Weights of a small transformer language model: 5 heads of 64, 40.7M parameters.
Each number is 128 + 32 x the weight over its row's rms, rounded and kept within 0 to 255. Layers, rows and columns count from 0. The size above them is the row's rms in percent of the matrix's.

# layer 2 MLP gate, 832x320, rms 0.0569, rows 465-481, columns 64-127
size [ 78  69  29  92  86  98 101 125 125  81  88  94  27 116 111  61 114]
[[106 120 105  90 108  88 151 136 131  95 115 129 165 119 143 166 162 133 114 153 133  73 115 149 140 186 118 141 149 139 161  99 142 176 130 133  71 165  84 131 143 188 110  71 126 112 109 140 111 139  60 153 152 120 139 127 145 163  81  87 156 169  93 160]
 [120 119 104 135 164 171 147 122 158 104 114 121 181 196 135  92 126 133 149 110 120 106 143 147  87 162 141 127 126 148  92 119 134 125 146 135 102  83  79 176  94 138 124 115 105 163 114 106  91 100 110 169 149 118 152 153 170 133 118 188 123 109  84 104]
 [124 152 115  80 126 144 120 115 210 130 151 137 170 148  86 168 113 126 105 203 156 161 132 108 118 161 108 116 117 131 130  82 145 125 147 122 106  96 124 104  87 108 136  57 137 116 105 111 119 167 133 116 161 110 190 123 127 110 135 154 178 119  94 135]
 [ 88 184 119 154 152 125 159 153 122  89 100 133 132 125 121 101 137 100  90 106  72  98 130 191  89 133 127 122 143  80 158 169 128  90  98 119 148 115 128  80 159 116 121 159 171  77 153 124 195 150 127 121 122 137 107 166 123  78 105  88  88 101 142  78]
 [132  64 110 180 117 142 143 136 166 124 153 138  90  97 162 139 136 145 102 117  82 122 164 148 161 186 107  79  73 165 133 109 128  86 149 141 156 133 131 169 143 125  92  75 106 114 106 154 134  99 101 148 143 160 175 149 147 111 106  53  89 150  93 120]
 [ 93 105  87 178 157 175 133 132  84  84 106 147 174 163 114 170 192  83 213  71 129 122 160 128 136  77 112 120 154  73 122  92 155 133 149 114 133 114 128 121 124 120 216 121 137 111 169 147 146 102 104 151  86 168 151 126 144 101 138 190 134 143 138 136]
 [136 142  96  71 148  76 136 127 182 133  92 117 163 143  64 123 150 133  79 131 143 145 133  99 128  53 147 135 197 134  76  87 101 100  99 146  97 167 135 182 125 170 134 127 137 177 156 131 131 133 137 125 136 112 107 110 105  25 196  46 121 104 126 154]
 [117 126 150 155 162 114 155 129 125 126  62 130 110 182  68 186 128  48 130  89 152 140 124 178  73 137 124 140  70 178 143  72 124 163 119 129 139 166 114 139 176 128 127 202 133 118 180 154 107 165  77 211 165 141  96 139 130  81 164 151 113 143 118 122]
 [189 146 199 137 136 123 127 116 115 130 156 100 200 148 111 159 108 153 133 194 142 140 135 196 122 138 132 121 123 102 137 152 155  96 148 132 143 146  59 160 112 156 164 191 139 152 159 148 135  83 165 160 151 143 148  90 157 122 108 102 116 135 149 157]
 [137 139 116 106  85 120 140 132  82  84 127 142 100 102 138 138 159 118 130  81  92 122 144 162 154 131 139 134 138 102 107 123 197 141 108  97 110 131 161 115 145 183 171 125  73  96 127 121  86 144  98 137 118 112 126  93 177 179 169 184  71 111 102 118]
 [105 144  70 108 182  60 182 131 124 132 206 141 110  74  88 111 124 132  76 127 172 107 105 158 114 113 130 125 105 146 207 111 118 195 150 119 116 151 134 122  94 148 106 102 130 128 146 106  80 173 101 178 168 175  88 168 113 122 156 161 175 144 138  94]
 [153 110  94 149 115 133 134 146 140  80  96  82  89  99  74 142 135  98 121  95 114 130 106 136 123 120 142 126  91  98 114 115 143 110 105 146 118 132 115 136 114 136 120 111 117 146 207  90 141 152 107 133 132 134 155 143  94 133  43 132 111 139 127 126]
 [ 79 125 167 131 142 125 117 164 114 150 132 120 188 140 174 143 167 130  63 192 103 179 116 150 118 143 114 103  61 135 157  94 127 160  60 152 170 134 157 167 129 189 104 155 117  98 172  92 122 185 145  86  75 205 131 134  80 163 169 117 174  97 137 106]
 [149  93 128 208 161 107 126 126 131 158 136  89 127  79 122 169 120 133  47  78 117  98 149 101 152 122 136 117  51 162  45  89  95 116  98  97 122 166 165 171  96  99 125 104  88 127 142 102 112 170 114 141  98 120 111 114 139  74 140  80  96  95  49 141]
 [131 171 134 153 166  40 123 145 180 140 128 105 124  99  80 115 164  70 187  76 127  83 147 134 117 187 101 110 121 179 144 163 124 151 119  97 120  91 141  96 126 109  69 136 115 173 218  82 173  78 185 138 122 146 103 108 118 155 121 132 120 157 151 157]
 [ 95 190 139  94 125  63  97 168 151  81 162 133 166 120 149 187  82 205 181 137 183 150 128  55 116 114 148 157 123 146 183 125 135  76 108 128 162 108  96 194 141 186 107  89 158 130 112 142 137 104 123 137  64 122 171 148 115 106  99 135 134 111 106  87]
 [121 164  71 134 149 129 112 144 112  83 136 150 154 140 141 146 144 162  78  96 147 114 177 170  88 133 152 132 131 121 132 123 139 200 122  84  89 138 104 157  99 125 140  99  72 169 100  73 140 118 146 128 166  94 149  68 123 161 127 105 103  77 135 145]]
# layer 2 MLP up, 832x320, rms 0.0601, rows 465-480, columns 64-127
size [128  90  28 102  87  85  88  87 109  92  90  76  24 116  85  61]
[[125 162  83 129  93 188 187  79 157 117 104  79 171 108 187 120 134  99 127 124 125  67 109 100 121  73 141 122  99 160  64 184 138 145 133 114 188 169 120 125 178 106 166 107 144  89 138 142 145 117 136 118 101  99 167 118 105 121  97 162 111  91 142 118]
 [112 153 140 130 103  65 152 140 120 109 176 163 111 147 115 156 127 123 125 123  53 142 107 123 145 166 106 122 133 159 141 165 137 123  89 143 176 164 156 145 134 118 150 131 154 146 163 166 165 141 113 119 117 150  94 140 175  37 140 169  86 143 160 200]
 [139  64 108 119  84 120 108 159 127 134 117 112 152 119  90 116 125 187  54  85 158 133 142 129 129 144  98 102  62 185 165 148 106 141 132 152  88 126 127 149 102 138 130 133 154 109  51 138 124  23 177 152 107 119 107 109  90 126 139  94 106  86  95 108]
 [181  56 177 142  89 151 137 106 124 173 177 119 122 148 134 137 142 147 171 111 170 154 125 100 154 105 128  89  98 132 132 106 119 133 115 130 116 128 123 150 124 113 170 128  81 141  95 157  95 102 120 120 134  81 118 105 126 164 131 137 132 115  92 156]
 [119 159 121 155 141 112 112 130  64 159 101 165 114 179 114 153 146 104 153 117 130 136 143 100 119  78 120  93 156 147 133 183 111 130  98 135 173 156 131 129 124 109 112 206 153 141 167 103 117 165 148 183 162  68  58 117 113  69  95 148 150 145 148 101]
 [163 113 192  37 101 138 150 169 133  99 133 101 135  85  90  94  98 175  81 136 164 142 117 101 126 114 125 111  59 195  92 120  98 132 129  83 148 109 117 119 159 132 113 125 114 121  81 169  75 141 184 120 130 141  75 151 139 126 109 109 115  97 126 130]
 [156 143 113 193 148  73 141 139 102 160 167 112 136 136 151 138 147 145 166 129 139 108 114 144 121 164 165 147  72 107 141 103 172 155  85  67 157 107 133  87 140 106 127 133 100 151 115 165 197  54 186 155  99  99 142 102 216 153 123 158  67 147 119 100]
 [111 102 112 118 150 110 135 131 155  83 178 105 151 104 147  57 108 172 130 195 102 137 161 116  95 122 103 111 139  55 141 205 158 198  95 101 127 178 115 105  59 166  92 133 183  57  75 112 110 139 100 163 138 156 106 132 131 124 143 142 100 145 144 104]
 [ 68 102  42 127 123 113 115 144 144 105  90 140  62 108 137  88 144 100 114  67 103 130 117  56 126 138 129 140 128 163 133 109 124 161 105 110 108 105 198  90 143 100  98  67 103  93  76 117 111 150  97 113 104 121 131 171  99 145 168 150 130 144  91  93]
 [131 162 135  82  85  46 196  83 128  93 111 137  92 120 155 131 152 111 162  95  72 137 151 165 146  80 129 114 137 136  84 124 200 135 139 126 129 131 177 135 134 167 215 120  79 140 164 122  81 124  85 132 124 119 152  61 164 141 159 184 102  79 106 117]
 [183 140 170 163  56 151 170 118 107  97  79  88 132 177 156  63 199  77 154 100 134 168 139 175 174 176 162 107 121 142  88 102 177 121 140 122 117 152 160 114 168  91 123 157 126 170 109  99 168 192 153  79 128 190 141 116 159 106 112 130 122  85 129 130]
 [126 143 144 105  86 148 117 117 114 144 116  96  78 156 133 161 110 151 137  72 115 125 155 127 114 116 149 128 138 140 116  92 111 201 115  70  90  93 182 112 119 135 115 174 136 168  86 135 126  89 162 132 152 146  97 149 115 156 109 149 138 156 132  86]
 [ 90 121 121 107 109 122 134 173 149  69  56 180 163  48 117 148 156 124 139 128  94 166 124 224  93 129  61 124  99 135 145 193 119 118  89 144 161 111  99 149  91 154 126 178 163 104 143 117 140 143 129  88 138 103 137 153 165 106 183 175 194  89 107 123]
 [108 153 112  59 102 155 105 123 118 120 165 202 109 173 126  60 161 133 189 144 113 144 107 145 129 126 108 100 216  76 188 158 161 160 195 134 139  78 112  77 164 180 123 148 148 137 113 161 150  85 152 121 152 115 125 170 107 162 119 176 115 157 161 114]
 [150 149 123 162 134  65 130 150 181 151 169 141 113 132  54 130 147 125 180  56 106  94 174  74 128 108  80  76  72 135 153 177  84 181 147 118 136  61 133 100 148  96  78 148 107 156 132 103 173  96 189 196 127 107 113  91 135 102  85 132 108 146 173 162]
 [148 124 180 146 130 143 129 114 101 150 114 159 111 123 115 107 144 134 130 101 130 200 125 186 134 172 104 136  80 115  95  77  98 173  92 147 138 140 114 104 130 184 110 116 154 121 141 133  97 130 152 107 146  71  91  99 139 113 157 179 133 133 142 167]]
# layer 2 MLP down (transposed), 832x320, rms 0.0361, rows 465-480, columns 64-127
size [112  80  23 108  82  94  93 110 111  91  90  79  20 122  99  56]
[[115 138  96 134  78 184 175  86 114 124 120  62 182 128 172 119 142 110 121 113 145  74  82 102 119  85 157 119  86 164  55 171 149 132 126 110 196 173 106 140 170 105 160 111 153 112 120 134 156 104 139 136  98 111 153 109  87 127  99 154 123  92 150 141]
 [ 69 131 107 132 122  52 162 155 146 119 189 195 123 146 153 150 133  98 136 127  42 179 111 124 129 163  76 101 128 163 126 170 136 155  96 143 170 171 130 126 141 150 148 151 149 141 158 132 165 139  89 143 138 163 102 142 178  80 146 149 103 130 157 176]
 [173 146 120 185 129 113 125 135 100 176  87 160 161 131 105 196  91 175  91  69 150 119 120 113 162  88 113  90  99 166 195  98 134 133 134 159  45 136  98 105 120 138 156 168 160 131  80 104 150  81 164 183  80 118  64 108 124 113 145  59  82 123 112 134]
 [156  66 144 153  78 120 112 112 159 194 132 126 102 118  94 151 132 130 153 112 190 204 158 143 122 136 104  88 110 146 116 115 124 148 119 176 104 142 137 179  99 115 130 134  85 148 141 156  98  61  92 134 166  98 140 140 148 151 110 146 206 105 110 139]
 [ 88 167 110 155 123 108 145 159  79 165 112 155 138 168 126 163 127  81 146 145 138 169 120 114  83  97 116 143 165 134 104 160 142 140  90 123 138 152 103 153 113 140 168 196 154 115 142  79  88 131 127 191 138 101  81 116  98 110 101 152 180 134 136 132]
 [136 164 180  87 113  72 195 131 159 146 173 123  94 115 144  86  81 176 102 197 151 148 103 139 102 170 158 147  89 176 111 167 129 113 121 106 127 148 118 170 128 176  36 198  96 116  94 100  99 147 137 123 194 116  77 131 124 183 120  74 118 104 147 131]
 [129 151 136 141  76 162 142 138  77 111 171 138  99  86 184 115 119 139 135 126  95 123 121 147 133 191  92 148  50 124 101 144 138 148 173 110 188  86 104  99 147 105 130 157 162 106 140  84 127 152 109 136 147 186 144 141 102 181  30 180 173 134 151 102]
 [102 132 134 161 146 118 154 116 150  98  83 142 128 182  82 165 120  42 122  80 169 145 103 169  58 148 134 131  79 187 144  60 126 170 135 136 153 152 109 132 155 112 127 223 137 131 151 160  96 154  70 192 176 131  93 135 124  93 165 164 124 157  96 129]
 [181 118 178 177 155  98 133 129 115 115 151 111 185 151 131 156  98 159 147 178 152 174 141 185 116 163 120 114  91 117 157 154 178 133 182 146 131 171  64 161  80 135 183 181 171 164 154 165 125  79 148 163 135 165 146  66 155 121 103 102 114 157 155 136]
 [188 132 113 106  98 107 137  52 119 157 117 101  90 124 195 136 162 112 132  87  83 106 148 172  69  54 146 123 168 111  66 175 159 142 139 132 109 130 185 118 155 121 211 155 134 107 126 105 144  98 101  92 101 104 134  98 179 153 155 197 102  98  84 112]
 [184 163 160 102  72 197 109 140 124  97  54 103 110 190 160  69 178  84 157 119 107 163 129  95 172 218 142 142 114 130 111 101 172  98 128 127 115 107 132 139 158 107 139 121 115 140  96 148 143 125 173  88  73 119 136 110 145 124  93 126  98  74 127 148]
 [ 94 146 160 134 144 164 128  85 122 175 140 155 161 176 167 120 136 165 127 153 141 101 143 129 159 111 139 130 170 160 125 147  89 154 141  68 106 105 161 116 115  88 134 165 148 113  36 173 129  98 167 142 133 133  83 100 148 152 204 128 170 121 123 137]
 [ 85 170 171 133 113 138 134 138 124  88 142 137 216 139  92 146  92 133 134 114  89 215 140 159  87 147  72 122  42 122  75 150 149 107 117 117 149 147 136  97 102 154 112 110 119  73 131 155  71 107 121 116 121  94 137 120 140 119  79 182 177 123 115 113]
 [149 102 130 193 162 100 139 128 139 139 108  73 146 101 140 177 106 132  74  99 113 109 146 126 124 129 167 151  23 161  80  94  92 109  91 107 125 196 160 166 102  92 121 112  90 120 157  96 116 182  96 136  83 154 138  98 121  89 144  84 126 100  67 131]
 [115  89  99  95  92 211 126 105  94 109 143 148  80 154 161 167 118 202  92 131 143 166 144  84 133  45 152 126 122  83  99 106  98 126 112 153 140 161 113 161 125 147 190 136 157 122  11 155  60 152 103 117 135 130 156 132 127 108 128 127 140 105 104 112]
 [161 111 150 163 141 160 143 120  89 112 108 160 100 138 117 145 152  96 123 120 122 187 114 135 140 166  85 103  83 117  72  91 131 133  92 127 143 158 128 105 119 144 120 106 144 162 136 155  82 148 154 151 128  92  96 156 153 100 184 175 132 141 131 146]]